Part of a small language model's weights.
Architecture: RMSNorm before each block, untied embeddings, normalized queries and keys.
Each number is 500 + 25 x the weight over its row's rms, rounded and kept within 0 to 999. Layers, rows and columns count from 0. Numbers have three digits each. The size before them is the row's rms in percent of the matrix's.

# layer 4 MLP up, 1280x320, rms 0.137, rows 410-743, columns 280-319
095:449493507457484520435521491489538470525512495490551488502512527539546523554508475493516538470474531508475494523538490477
105:493495482502551490508477526502490538526468451508525488492495518486487523535565471499492498461484560510495451447487505509
092:518488499539458529474493553523520486493495489527469507499470488494521531516554489494494527539479473521491532505459475531
099:502478520493504538523506522544563501463509480543501498498502536502512504459522450475520498529494541489497468492486507492
099:500478522497514527494444496483498549563501519504493503526494484504505519465469517543488512472506492495500469531517521504
108:469516512484457487511460487494542480553517505486499509529452481482462467493522507496510481558496469482462553473519451483
097:518519471471514500494505484504505490474481536513500470507525484498513479503517485496504482542453544487522503491501554466
100:508493494482506497464507530534481520535459539473493495508485534533524479457461572511480502480492477526531493493518490515
100:467501518522500517476497481504476510510477496513494435550516478511484463546490498481494496474539492508508479510460485499
099:541474504475481488446530474492488497509540463471495529527491507516502504483504455519473493502530484504510463528536508505
099:506487548471533516530552487504525509492552468518517509524502533457496494476501506485521495496531521509497463504498499543
106:512534463522496492519517480503495464482491499481470499443509455438450485493503513503525540511491505466548489531469486466
098:486459489491491493546485479479525503528516497515539469497494463524492459433480505498476491468499531471481479531510513474
099:508510467472551495503520466495549518478503547471468506491495546537505519507561510513493485536498480506474442510513527424
098:473493483480477502498501485523449498447499506485486513504468499536517478478529513492485501479486535500468475455490516503
101:493476458504503488492490546506479577499474501488484484465474489476471492494494542497482486552494524525501516534509477495
097:530524507497527542526492508478505507468482488496552488459473511457508510540471488535499546501535528504463534518452526441
097:474512495478493483461504478511470512422507530471487518485509479507524450482499476506507483521499522476506527465488498513
101:488512479537442535488494541542501471506496525477513486504534490530495495504500501507469485485466429488528511465477521480
105:529492495508505524537519445502489508476522524501464500520487525443494538492509479500489463521467519488484520526494539472
107:504480511499470506495512482514506493446494515484511485445503482515511524491491494496530493480497486505506470516528478493
095:464461520530497488485478546502466478464492511527552528496494480518498495504517495547506523513563487461535516521529501507
097:504521458522500519527520472514517523470557501504509498486517548480497455503512508488480493563483524523483485497473478511
095:555492518489488485488532483449525459499510496494514492556509492444476474467506511512524454523516513449486546507480472514
098:500502522499535493477472514517515482499468503506510522470505475501462496512498539542531488492508484486470525527482525510
099:508510504484508423497481494521539489513512506484494446503526478510494502549535516519494514481469491492522511491493503516
106:527550490485555514474501486548489506516480511505506480444499480487509505508496501471498510495473508487510494505498511479
105:485486491467529502493467495513517466465495477445485531491460512493517500464509515467483453516524515528470477460483523516
092:524470472491500513436490506541544456508479483534507492496487481509521494451482523524509539522506497507471495478524518491
099:508498453459541527492546488504501526507481509497439515537523492471500502503516490530466511466483519502481479467551469511
101:554529513508521519527507483473501512516513505504460515482454514518456496490550528484543472512512515503489528515486503522
098:511460500499473410490484509478522493479466503512502496484474477501511506512519455490488510517494508457511506497533504500
100:498454533499497503531524526480473547499530478529481593505475515525553553495487512500498502470534529480552499509518508489
102:507480520501543490486492458520475519493476546509499505501450501513481478473483499519463495495493493512457441511525475500
103:506509485510552477453503500516539518470507504473511438542482499476509500436545505492465508508522502487495501481477499495
100:504493481480485485455438508526546520486467510476501509512521468496523453523497469510479503490499504529520508511488504473
094:496496486475482494522522535516469515538474508486506487492441512511528517478440536518481464539510508488487510487497473492
099:453514471502508519447463476534498515479531507501488455487499516474505548493445470476494464489547515507546518510500434516
103:496502506542534452499493482492447485476497475503547495543508500520513474484509467492486518499520550493496491454490518512
101:493519505477510503494517469525515505468522508471485491551504467479497536495476524489506456498518518530501516505475478523
108:516479550523511491478518515501479528537518487528504485461492503495530471496511468473467515515519473452460510485509478517
100:492513501510511546500490505511487453499471522498502466533474491504500525506491504477563502521494523467513492463513502493
098:502502490505504476476496480529488471510451499449487464492522520483498461503520476473552543489527517504528482521511538526
114:518479500479535529522456491432524478498474481501543555498498506486497502513473529529470508519520499509504501501465511510
104:511505514527519514492497518482496495499514533541545519497497478485530464542519490518529507509533516511518452488459494532
099:528473504525480514522500537476493497537526500427510535461524540484472516516479494477540484472547483486500485445527526497
099:468508497494462502449502478545491493517476510519517488529469490564532484482497499534486517529529545486502539535496561519
095:506492487519501504492524501548548491526524564464500523518526486469496492515511498468499555508467500483526502496478511540
095:518456546506490463544497486525499476481485504508479532548517549508539457515517511527493485467508518486508495494487513522
097:485521547474534463523545483509470448501478473461523486515484470509467488530516490495487540481472525532499487497530538501
098:488499463506451503515533511525546577548512487547470516484467499516521509474508494473482501501551467526537479504525499530
099:513475501489488520488529525461477500515512508479531431486490479444507483444485506493576481540517530489517513553481499500
099:461483479538521525530534467535513463509491478483492512458451508505487454506496477528487506461519526451461532498493533514
100:535450487522496516519479503493454507483491529487484494499516533493501572515497502450482500479549499514509516513512484524
104:491498508502507493565508548509460479432495499487500511498517485472492465510519485502455483479554481455485507507533543516
100:521472512508501466500483493520539463519495515523502471513528530509486487469516509491536465539530513525507490485493510501
098:470500494487520519488511498532491497509505488550517507482529474516489469505547472510488490483494468507509514506487451511
092:544476491484498522450427473543509532453508488490447511475486499505492509479475493535438493499527481496548493514485487503
099:486474461508462539500500474460523495532461479472482549503501481526530520484553460489508527449492502509490503511506530538
094:513470486558509518535536529508517557505529491515523506500500527482511474460500474489481541489491491462463487510499487526
096:500518509499502500566516486519512489512497496506461482520477519508498488479483488507488470496452475500490486506480482491
104:486459523466530537478449525502517476513491475501488463486497494502523561544512514495527505456493538483510493522513515524
099:420492479447519513505462546486501487493509489545521523495531500524512560483482538500495486507515504536506500517492519514
099:506468465494546513461487480487529490530483533510506532533490480506487501470493535519517465492514508514520489475529522495
105:510481461533553494480487511481486500543502515518492495462501489492478528464500468504507522502479470518508476466511489488
101:495483516474524512494534518506494498505516560489527498445499484479523502551494471514492552475509519517516511541489554479
103:477463506462517465479462502530513496522444510515494527504525483460465521480490526542496454521468488512490491538501551531
100:507509459492536513541502501514541478561504475505475505545472558486517494496466464503524455459470457510534501505494506526
095:487504517483528506500535519514499480488487491476460500480480491511505450548543499495466468471502483497482471513562447528
103:454499479460483483504480483446459483513511516506476523487480511544501503491464519485507517495507459520531501495510483477
098:504510529498523529509485477508507461507541495488503469485434466508462489524523510502509488437484499488529500490508487483
099:518480517507502497486527488542497504475471520507465454532564473524457513459519485410503506491522496472529512511505488533
102:502469499563469503487502528500509506524462464518476480462517501481468497505502510513534511503486490502495543509514500468
104:490476501515487528499509493518555528467458535521484447489474489473549478494502541526506510485502490469487535496450523510
099:460479528493531491507505496520495533511515521515506537514485506486460494535462478505539492502487491455544466488510520521
099:480485499512488508495529539555442536536483485461473485489507541481473483516500489485490504540480483436531478470540509495
099:487508511559486477526550500457502496451524532512487498516462479493502478499515491476455495509515472500481548543490519492
096:490518506484491544490521484485498546526474462537511528467519488510525563514478466506452501480503468426480535486575500498
099:540502542511470532508498503477508471483492471472500517493458505507527519491518513521508460511502491532512478509544526462
098:538473534520483536483469474477498504537484504550494513482525452481487484521458493533555531517510474548479487511480473515
101:503513498493492477509476513482522466460482491489463507511475516499511499509500523488526499489491514469499549506522502491
098:520465530473471480484528533457509508482488526457488489455494485527520478539493508503519479533457462503521538521513480525
104:519500462518484480542518512473505495456472526509512516504474521489472498509531504476542488486519472510510510484460525529
098:554515492475494516507518556517529480523458556479462469519516500531511583528476473509478489489534524505474496500452473543
099:528499476482497466525495483492487493502526430522478522492484482509499506470455525480533482487501444520508451479539491509
101:522482514476475521486511528502506508491497508462479485460491504487490492494530482519435482537494497485530487508502500456
094:521488530496500481511495521514495547522480484481462483513533483504513540470487521519490508499519550482528484499535510532
094:470458471507516508482511484496462501484524486483493456524495519491463497509517548532483532490493493535536444518494496504
097:517502501464503518467443521506495459490512480521443453513512498489516464489494505503504497488492491516489518488494491511
106:524494528527494537511502502502509478488496469490461516491480505513497510523524499499475507459535519493520492537512462476
105:489519496510509473471497532498498507492477482472528491488466473500466498514518549515489529569478476476506523525528467501
099:468525507500495497495483518487460475518517557521510504487528454524512499494512489467452519511449476506541505534504505476
094:531500544496498524507467514478502515524501477484493536498518510478485501506523475535489517493455483488532478515492488467
104:455505472517511462524508481501476518492513494513519511457469517563458499516478506501539473487521494535492491521526508484
102:478587491533538474485505516522507513483500517521502556492462538529542503487513533446429494450493493505460486458483526476
106:500482486493498521540515467478465525477530499516533529538485518507493517521503477504517502499511539515469497480498519521
104:508492499516492529469500504516477517480500453531543497497510514531518472492505501510481552511504495465467540493508503512
099:484475513504500542512464484476464455475521430481500504536481518483485511465500506512494503494535498529450477524492502531
093:483502540497494520495478514538484538523496500508479490487478504517477546467459518468480490500472452461522531503515519502
095:471526504486518518520523519516566466478476492463497503457491559562515511493511504487474581490536507530522480500533500548
098:457475498554483513504495466506496520549519536487462487564489527506489507513530513478479509510563510479497491495494517516
097:494526519512490465516519502526566520469511504512523545521500492530484485497488511488505543528516500477511482495499471506
096:517494517517492531543561558493521504462489524501492542517507475495500511499488537513488486494500507494477531488488483491
095:487490538507476542519445488554528474530506490509506512499470509509483462499523513457486504516492533498477474481504536475
105:450519482504510522501501417472498506456476477486498510506498520494486487504485477457466538513499470469500542505554515549
093:515543517489473455503483508467493494479518516518481476513484498478498550466490467494458521506478535522483532528506525469
102:441437483465502455513487452472446493518503498488491503491504507493446489516483512508514467510560536465496513527585471474
097:510505514507499444489507538483489500476488469526478513502479483485475495508485472482528461539482489564505538515521463482
099:518451496517505528483536477537494522503488504521526502463505483481488475511490467451487514499479545505533529495526487507
098:498450552461470513473518532516448483508508505494522514506501492490477500587509467499506499523473497518505516486520541529
102:522486457512471463503499512477488483546499517440517533492523506504489509514507516495513518519525423542510480442486477465
100:456489526509516506557458506497511500501468534511506491488512491520535512512492475511507543506507483490475538509486475527
098:483542498547474503464533490487483440494516497520496488502527533477540489470483500510506489480519512516536470543497545475
102:510516496501504501513523498539481517499508499475535489509494480481491533486530496478481461502515508526520516452534484500
099:514474544491530486495485518467501481528492500493502508528473524521524483491529454510520518520530527508462549471517461486
100:477478496509526476526510461467485494506487507489488466566550458525453502474494496514515498492441497502496492457512493516
116:476495495475497474504487520451486496492516513504501499553466477535508500471495483514518528483475478510504466537474526519
099:477447527539515503517502539474499474448534463512512500476512570556517504528528489479497506510489512454519522475481543527
096:525512495485483459490466529478552519533483484506501504525520511490508497452493509503480486488541540523477501481505505514
090:470521479478504528489498493557477505550493497493543503489497516537485530550503500494507456459494502530505523492496519511
102:540482473534503519458522391506465505489500505498467538520516481515502525507557514517525479507491466517522559534529492468
098:499507509542482505469480526519533515502502549458500447494526471474481536475530496488542553466509505504504499520519530510
098:524473540513489467512512517446529510475477471512467501519502469497505489476485530471500517507475507536482466550497518470
102:495484516499507508517501505438520506514555508519475578538499520517448506506514493510489534496519519476472495431529531518
101:502518487446486558513480495509443487529452478463515521524510507509485495488516488520497510494502493510499460460522492470
104:510461488525471499559478491516482495515510544471525480478471519520484474461528525522495485507452519483485521505526506534
104:540435495448495529504527510495479431517491482477444562485462511500482506524488526493503484476472476521519502514539489515
101:463449514520511522504521464490510538530467516515482486454458475529465497475485521505505488501491527467502482469540519450
101:483495543431550483513536511503516477477496496533482514456491518508519501484483475503521510487474511480504495486532514524
103:552504527494529463479483516498504538516497491498504547514524510471520505549512437449492527564501510505508554447517505541
099:539505482514535511508516490527505500503503497499496483522527481490510505521526519477517473538526497476521505566469558495
095:509553472508521516482514495502514516473544498510509479499460502472528487472490489509513511498492490465531482513504489528
104:503534462481524468475483521485528461485487511469498546474523501499521506494529511495520505504502498494519524512452491505
106:514492508460487511477480510507481489504480502511558522491535481458491476515496465527514489532544506502528487456498495506
099:512502482526482461502482507485526502468493470561485497470480471524487536504494496571491490549543452491494538487507541473
098:517483516527480492442476467479504481482523521498464544494493479487507523504506511522496528477457527447542506527485542486
095:526526527500527516496469545519500566515490477458499484506498536507470483539520487500490454478508491477515466541528521487
095:511545501499479523520512514571521558523511533502497509500473477497501493526502484507466517452540502490489484502468469476
104:496519473510487443463497456506461520504531523520493526530517533502460523501452510505485532496489498477499502516512540510
093:498525529490491457523495510514517486495533499468534513550481527502532545490524482535524516516480511440514500530527496503
101:505488529505521511536514479462490459516503484477499472524539515524457476486549483513496535506475472521529544495516511484
105:503462505463457462540473480544518537486466531502456502531501531532499510500522489474516490512527499534523483499500466503
098:491511513481510514504509523453485495524475501548539514478494495449507505507481481489484464557497517456507508496561499492
104:511480493518439493527526511466510537508502498513493525466480477507505520472492497491492506498499466487491532487528485509
097:471525503524517520500478519542510447484522509520496506512474462508523486513462496505469517510510463492505448558483525495
097:484465504492494525527491505505481539510514521512509524500496529499472477570454465496535489537551505520496458456513511465
099:518471491498484549458535518522484529485517493504467494483495469461504489519503522450471482519487502486503526493548490506
098:459475476502529500505505478518463511525568515536478511481540506512487452500514505507514473463483516426488468467499526508
105:505524489460482473522472535478509530510554521518510499471497537465472489524458503489499485504540452443477488472455458498
108:503541494485481519506515531513503459508475446550497493504526524513477469478477523477505526461508479513502503472498467480
094:497507480459495466477515454468456511481488491481457477514481526515463509520516500513545473490458482485520465474497444493
102:482508511479530502505467517461488529474481468484508503499478526458490490518491463505525514468471486510550465524493495518
097:469516479499505493502551466503498490548466542497448521469468524535504518498498544449507547500501517466508508525514486483
094:492555501508501489519514445505496459454467511516484463499497474498494483473479507493455491510510559511518494474461440502
103:513545538502529479501544540476458456500495480501491470447511512522549505506515491520522496554488463477496464474483469478
098:518452530498477472509527463507473499539512449486518478504501484547462523448502529485452522532516503535496502546492497525
096:512512537520497474489495508543497516494519488489467452526477466487513542523565527470492519502482509472534469485527553470
102:508488478473476463513523512476494484526516510516507497514460510476544459488514486511524535485504509492496500522514512520
093:493480507499508512478478498494489517471447492494506493453511442500479498545467518474496482464539525469551539501511487510
127:468522540524545522466503513494508512522545485493517510511515524513498531509517489523480499488483528507493530511537527481
103:511479484522501508499483478516537526497483465501500483523513504504503489472470504478527528503452506533506545502516529510
098:522489477462503557480535490493482537531517489452518511476511520515521492492525473490459500475429501498479480507497523486
100:507547497499448525481530559473495483521519514494444467508466506513488473481484488492476468514492503515482508486496498507
101:516475509500466529486532508479540499504521517514526525503485507494525519506545490490544489488506515511523462541478481502
103:500543452488513452517493454535538433534555520492480505521544498498474476489493509501496511440509474513521540520505489528
096:521467491469500512520498515474508479477551532510504506503486466532527482516499536504528497532454472524474480533517501542
102:500474510483547543516523494497484525511490487466534528487490499513501522520500489549492485530463533510531491522521496495
098:538494488471496502500457512532483476505519490483514512487497494488466509501533510495495535502489510524481515492523500519
106:454490522479517536508498424477461538481503513493488497531475459509503522530470576546500532484516496496455504505495521507
097:461525509462537472494479472543524501479512471441526506512502531451510453475467506520470456476502493490526486494510501508
101:526511520497488486559479506508537501493528520506463492454474510537538506530507479515473525480504507510477485554494572456
097:473561529492525491457493535536487531501528545503476513471489495517502471519504525507535514486511483490493488490503496494
107:498508461490541508515512536480509507515495521489487468497493477498536464488506489504478445541512526513556519532475487465
100:478458473540467523506502539529531508507489462518528517502518548520486504536539516502461489509491545498500483534506533508
102:540446495514509457487504470470485484515512491490514465523521473490475511508458502516466504513496484548545518494479474487
099:456477497545474539482496474501460471496473528529479478490522507535505493473458522482504546492543564479477476501470494506
098:508472519529543513463504454492539514511495513504470518565499547540480517514529497525468529490528491480460477481476482505
098:532481496452504471537497499474522525472518470516506511533540473528522534475518527506536498436486484511514492445491483463
100:497476515499467506507476508518494527542479461500457484541487509470496505496495477494492449491533524505493506494494499472
100:510488535496484477464495556463494502489512477477472492524486465471462504534542505476508556503503481459509520507511481543
100:479498508529455517486448502485556495514550529549547552507525471498529523488543508484513512501516513495504519506493492504
100:495475543508529443544499445516501488515480486465504496510492503516483495509531490500510485509534502499547481488529466515
103:497492511497496508507538467549504493500513526474483518493493458518521467480498492535496476504519529515519485469508515507
100:440500519484518523521514523518509509525448471502531486497506471507524498532507496510520458481495495492510500512506486491
099:509502493507508460495512495479526532511506517471548465486487460455489496512513476478437481550520465515500528480496497512
100:500501472531487516473485502496472438524518471466568483512511499461498515499519496473492500467468539490489474547484500496
104:508530491516512511501489553491492502528519468507519533494486488480508468508512456511530447515494474482517478488490476516
095:472486529428501515500506575514496500540463471475548471519499507466517469467517532502492476497511495480496498516537517502
107:507508494473515492542516479504515498479520475522499540509484521503513495561498513499500504440525516477533506493499539454
099:497516441551493505464516514478494507493480461489504472475511428448527507506452476528508520519503469512458523472524509468
099:498466478486520510505502481530489523509488491527514486498477499522476500548514487539458506504515466468463529516478540497
098:489504452454512474495541488514487530506538523497476515501540527449478477538528507477530514509497496488491515516478504544
105:511517502498509531512472497516507503522529507549499501489476531487471470475499508505572499500486526525524489524510515453
096:519482520487476434508492526474503499510501480478516467522514494467514500496471483472530467464501480516491502499508482482
096:488500492510467529500490543504507451517491484493514512497510530525535513509522472521513499526496545497577489492456494496
106:506519525509465492541472495492484545500497519523477497503499493470525499493504489528474498504455514482516562520483477493
101:461498512494536459554462479500495491494505499487463454543524533490502488498453542484475530467478506509426494485488519519
100:473509517473453483506476543493479481479437480520500474491504493499479578540486504496526490484491497501534498523487513496
094:469490495472484503508494500487531485509482474482470496465448518512558518554488488523513575503511487489495518508488463517
101:533482517489509498499492441496487483532503449480466521482496518512519493494494532540522515510483545492478519499480506462
099:501517506489506543528508502512497497495540483461521503486511499522505471472487564460476494539497471459481479435477517484
095:527542472486464488463517511525487517504508561460434526510491525492510480534497536471504537489479520513481496496471463551
104:540521528505491526482454488525504473475550495479500489529531507496484536518474512515478463459490543485493493533506490472
094:469473495475504496491531428508495509494506508435468500515511473528517544482480469518503564489549488493493464504499471531
103:518550503538484492501468546482521488480482474490484484465537538512537513493530496503479515478510511486455492484486497535
094:537483518474476481478464502514492487494504482500510463513514489495496497520537529533480487535533491515547528512483476522
099:476523511516522457485478571519510523471518507511454490494484522467510492469468486521482492526533464491504520494507461487
099:492480516510470504508522491507499511497484522495503476493502515467516472489515495471489524490496557508477554490515498525
101:540496503506498499516514482458521498548477520503519522561486548488512500508520502502514488519501503488467500500506523511
095:482542460443531534521490488505481520513515459515470557504499481531538472523496515528515486486484486475508461495546503489
101:517491498507502485489476495495496564540540521489480490492506502485488492514534517490510529461502551514485499478509513534
103:489489520487501475473501479462487484474518501522498535550507477473536484506513503486493477508540530474539513489508509474
100:496485518456502475458526507516477476512498508505494484463485474480450506470490520491506561510463510520464518505533493496
102:467496495486473498547519509518517535529544500513480471549472538534535500490496452537498489519515449503519512509443487484
096:482500482491448507515482493492546494495482473446500508474470492495496517518505532459492487513513491498552493484472487525
099:557479500472486505489489476525499520539537524487536440537466467478489438474517506494500490527537503524516527504461539552
103:460484496481560505504481468485456500508496482492489522543520478495506501510498476493479501511506517489505498490469465464
105:543512482532491498523458495501515504485468476477468503452465527500506495496448447466484479465522457507500482500517472446
102:486498476532501484496482467487479491498477514480518479458469524494513479504517547532479470506500511516481506475479520476
092:492494464485535500500503530507521445471488519469508511516504494473528436491528511498498523506522518481493524533506478434
107:504505518510534486467519517545537495499503494508488477508475496490535514479535522538472535493507539498511470480449515548
097:489490493517496494523550477502491501507531474477535513483535435507491519496504496509470505532515503485466500513523508525
100:474491482536522530470487482532535527477505501517491499466476466499485476431504480489486507480483496511454558533489488467
102:484488519511461523519480513521499438513518560545489476501502490494493479549484480520486469504470487475499495484522508492
099:539521526493510526464508498514490507521516546507519511510477500462504503500478524500516495502463516558505444515507504499
105:513463505494465542470530491413484495491519496507503439529497451482517489494513532485495529569541507442490528480503503497
100:487531492514481532498506490436533500534490498502519524492472520521515478505484522527511472545513484458476537523501465509
092:542446550506508489499502516479553469511464521467501514532510466487565555455522505535497484544484510493481491523493522524
101:524543468483485512525494470505498523481459470478465520502475507497446529484505469507507474462527500535509500466449507498
096:482514502534454499506491574528513514480481515529521501505543493509450541494531520469510470462498488477524530527481518474
109:480529531469507532487528486501475459483476497492491520493548500538496511525501494512520533506570490485484496500528510542
100:475449518517529484492488513505486468514521514480533526482509522504500490522474497540497462478519504508511523522497469502
091:523515484476505501461500496494488426471458459494511511475525504462510484534513486448532536442499510498509564516523488495
100:469493476502479499521477499449490479558527504512520485500504449514505511502488517521459482506503489509493487474474494495
096:509524530515458506446450479497459511531476466455459465503556487494454514501515536505467501503495504500465514545506507491
099:472500465532517475491494496499521515495503548458503480503523519501564540481498449470500497490476546503505469499484546487
098:507493542463484471490457487512483485489447520487483492523490489517492487497538509507516462517525536488517510549498453477
100:493485459519545481470530512502519444512474519487499501490493515482485508497479495461465483511531493511501502521485492461
100:451494528484472483463475502537481494528496445492502443471488490501474463473480484485565461483534474480473536517529503500
094:520531548460510480491540469534535461489527499508466514502518473501497487527479511482500486468509490488523491479468457505
104:497485533473564500533524446446498495520546488487502515485520529531489507494522478558498476530521487517563531471497492511
096:508447511474548490498486529479486505431495515521519521495505454514512526505495532531451483521498533522516495464504496501
103:531463544492473517475482500503496473481544526477508502515521543521468526502509506448513517487493503451503521535501491469
092:489456457517533474534526487515499507523447533500491515536495526487517492523512501488532518493455486540500514514532522502
101:498467480531529513496509501498500458507482468477492532508522496483468537503530478491496526531406521518552511465520466480
100:521496473503489502534534530501532500465475485488510493505505516470495508469499493497522558501538460487507522480534454479
104:506518519521506475470513496499471509487503465500474487505477478460535495566516528450543485500523514541509485558523518491
099:541495480522511507472471462528517473526518526515532509525518498493458469502491513525473510500521540516505517477497483509
099:485484489519479465459510446500542466497447503482524444507506469532531485471467514528449505491501521484495499521493516523
101:471481480504498515504541499529537464446466488522512488516538534510518482504458499519472509488506545469509509503499499511
101:528488484523517476517526473477500486501525485473493509515496496555466538497510477521529492528508536548517501531522471476
101:462479518485517458481490492500513488515524534483475481492483492509528509507473461477511510473497472478523473499462429470
102:467467550505514499503480494500486484510497513497476524471516511511483502521500494524530466455544489524495493472480526476
100:520513536479514495453479483466478477513476530496510510536515492481469538539510480524510463534516494479491511518529480533
103:491486513480509527523508495502504499482536528498435520520483495488485487554451475519469549469493503524517532550468498529
100:486511472509475482498496473486531493497495521499449513439477503475461508470484501493486501510490501495503489517489491493
105:488521501499501504554517564444510498538530521493503538527470527512570501499454475489554452511523545526511537507469526521
099:472496475497520524477501478493523481502505535494514469546487518509456516493444519477487506491495507463534519516513418498
114:509519525513574499542496528492531509515518496502508513518489497490520467491534497529483552499485536494512549542443502482
097:467485475451530496482501518495465483489485492502517569501433507489520492497445527508466498497522476478484493487518497506
104:517484528556489502525496481526493489502474497489519481507484490533530503502497511535483457505480505460514505500494513482
106:521475533447501491528475484504501505490507502479494478502491519484454499508513565483531483526527503525518503502489515513
098:480467541473538488476443458520504525506488522457505500495477516503562526476487531519498525538506469477504478504528499514
096:471478475489469527484524556472457492546490487500445513505527492469534514486468469544466519532467522453514475500530509487
105:515507505516483505473492468498545523484496507483497486500494510503482534482449527576518542491487517494444542489505518514
101:482477454492503519471550490482507500497551512510521489497498495511474521482565518483478480498519565520520495489511532517
099:477491479481512521486501496492476481513521537502497497479476493546508474507473477523505506477466477518502479467500493503
101:487489479516477545484462489491486517554492493460494485519510547480464500506546525495500486490475516526469541489519507480
101:516510505543480516466512524533475501484538477473492455441540471499464528527490532493495546506481515546516507502497492524
092:516527446516494568464515526491471487496525490501501483452502492445496495537521478473543436484511509496521498470500505523
099:534516509489504506477506481493515510476475520465472473498479488494520478495487531506446480499485489525526505484497488520
101:512467495484467459503579464499518489498423544529486521486470509496498502502484486467435531559495511475496523526481542479
101:505550490522509489530477471547530551479525541487463490525539506558491513488502511519517490519501484516465480516475493492
098:490487500486503496542502502464495526505513477492481506536503468488483487530516458473481503471505517567525529494450457493
098:568513511505472569493488492547477475484470467496582490477492508474479502523503473499503510502504499479464504452468454434
096:470482489458554441466484539484548505467554530464472488469512485482508496523504517491494529473462528493489510469521450527
102:479513531473518491519509504485487450414518479511486503469495530505525502489465512478522516546517494518489468507508489523
102:533491465550528497490469504506505484525503501488524511502526500534480485493508479471484509478524502534542451522504471486
094:524489507494465547499519505482472526508520521515468562460499514475505505555471512512550498500459506464492444465502503516
101:529480509486497509476537478517484446526496471512562518506545470479477522506497485497510539469494504526543502485489498483
093:508515473451523487465494532511560515495480486459462474556542459501545462491495511493555488467546477525489494469481474522
103:525552468499507510448460518529520530494469472511534481504492477492469543526561473489533511507481500491507468509496475565
096:551518543502486472504485545500498487531527538491482545492487479503507500498522486535488491500502490492515525453550506523
088:500533484491456482486514492471517503494495502510512517492514483528473501500501444458482542527517495478465469514486494480
105:525510472486523534547478526469505460481501491474499473532470493459485462485465492489493500514527486519460520473497462489
101:515490478489476579504476541506504556489471460504513522491498509497489519497514517466498474504474506466518462522517475507
098:466503525498558493523521483529461511468480544440522513497456478533500559470516453477508501537487491524494513500542502511
096:505544491501489549497508491521496480515518495510481540478510479475490532540509488507456556484512495508494536510458477477
100:500555503513512477509522480509483460478511492522518489528521494423503470490519503482534544504471481476511511507501511496
105:511496523500503477511489474491559468508507492496484485493464471452500528533502470494460485460486500501477484483470485516
105:494454492563514523493506476520504497528448486511468503493494520500505496464547506513523506503465551503534525500478505512
099:491525517589512501484459484482494496495466484482509489483507515510512504490534497538526515504523503486472491474490538504
103:534471544534450473442501542494487480480485512522497504490508506441496476482499498467463471462517549478463482534524527475
099:516470561483535503516480521504453479496474486522500478553514465507548497487533512503497508505487500520516515524498487540
101:475447485486524500510539520516519508511475515470503518442535500488534477465504521517492500507528472507516488490520465511
100:561526529503500518499459475465484469517501498497467523486506510502484504495520559514487495511510548511458496438498485507
095:477483522476511502461495481561454503460493468476510464517491498513511506492483487462539504494473502480500513495471503478
099:498469501444489522492487508461539488525487414527542452516477486504496522450496517517461511493520526467511515489509514541
099:478516531502506530466495479490523503493511487498518470521525504494523538476527500522494456480526482511520507485498464496
102:560574510497508526501443509516491458488552496478454532526473465466477520475510518506472500523500482507493492513499493454
096:515531550490527506519556528478459513499512467489531484456476535526522512467497468504563497528503524509523530518506520488
106:449499471504504538515528499527498506547482542480531498516539478505505525478476515485509500498539499511556482465480417537
103:489521509531487467477505460506474477510487484479476489461540487507487527495486568499494486498493513514518486513474527497
096:479476493504508497501455499538516521498461472513550503509505481522520514496508489501542468459537498519488482512472515520
105:508498460470482484500531469502504484509512478517483478463496513505527505513484502516539528492520548505467493493527491523
104:497534496470506477519515515509481518489459521526529499535525486479508476524504486498491516493488532507517542546531482496
098:490468480549510503494484478487476486536512467502506485438500487494495511551506519499498507485453497525482544507524484442
095:508566516586528521497477462506472482494526485533512463513475505525442520500539492476509491483498489512495493505512535508
094:477507506507484503535521497503505513531544491455490538440504502476530515496466488497520494510531548514503489452498486484
095:479567512478536528546527492488498544501497523494482554452505526498520498553470537557498508483545473494459505506457508513
092:479470487511495474516512501472488485478520501498496427502515533495510464460481516467475501539475499543506476522534515462
102:499499508504523467502568493495516554462494510490513513544461455515514489493472545478460508537529487484474492499500530473
099:494487471468490446486476502531472469516494478492494484530501471467493524479483536545513543492495495512555492533491437499
100:492568491497557484475474507451530498520524501535497495499515493529494494526539496466504501483483500499534529462497499460
101:448495516523500497485509554539503496493494540492520481432504519518480515535483514447529538509497495504523481505557519478
141:448520528503521529469504524464511477509543471504531534510481537499493511503531507551480500514471514484495520507539523485
107:485500499526513507487563512509518518450508477532549509460545509524482533448513498504508452503553496504478490488519504490
098:502445508469475534496495473478471505468467499520469458550560504533488495501485487501482508481498449512518488486511482490
093:480508488510511502500530497525493499523492492519532444525484493489506536515471474495573505469484512468488491438489480480
102:503510517524523534500520459490478538476513468492492472504554505513527477491519491475483457495482510468488492490518484498
094:536450463495504493478511475485491515512470497460500459463499541511480554485518519465502507497475528480482514464545523513
103:466518475541482454506483446482471542503510506503509517521526496510554518490509479500522550506471488521541503475542499546
098:492471510510504498462531456499480473504483523512458515464490517480508497560504482523480485537473512504510490498462538508
100:497507517462499528519491509506518514472516507483517538446523545456500523453558500507494474487488521508489504499528542488
100:531486516507539544482515484501489503501568494514484486458472559478458512482499471492530465501493558479449504528515523481
101:512513532459458531535506488512479486522521488560559543467517525538509516480507491488538554463493531476514463512462531494
097:490484474532492476470521511456548482463494513503506519509501471552462511486470539509480508551503461469488487492508494531
102:474475465507485481476513507502490490439470474525493524465499543501469469508500527495489468491516456550458529507497493490
098:529519476535485500519483498488484508480500491488506508472508529499521527473511528459501454565496485517485469503507521510
100:506517481481489492519499504460493511491485481524509514560508445506511488494481448535476503479517502490486470531470497518
097:516505501502476516529488558498516517495509528488532495462480504469526512524495484519530474526502479525509476464491479497
098:524527502465531517509457528472491507496495506501474433533495505496477454519507459480493519475474484492503473468481482499
100:431487520490549542519504489514457509509534481497494499489485485522504526464521481498488445505446490506518489522480494534
100:575490525486551505515477469491505514488521531498489509552519494516515497475467522495520448481531532511526493495496567486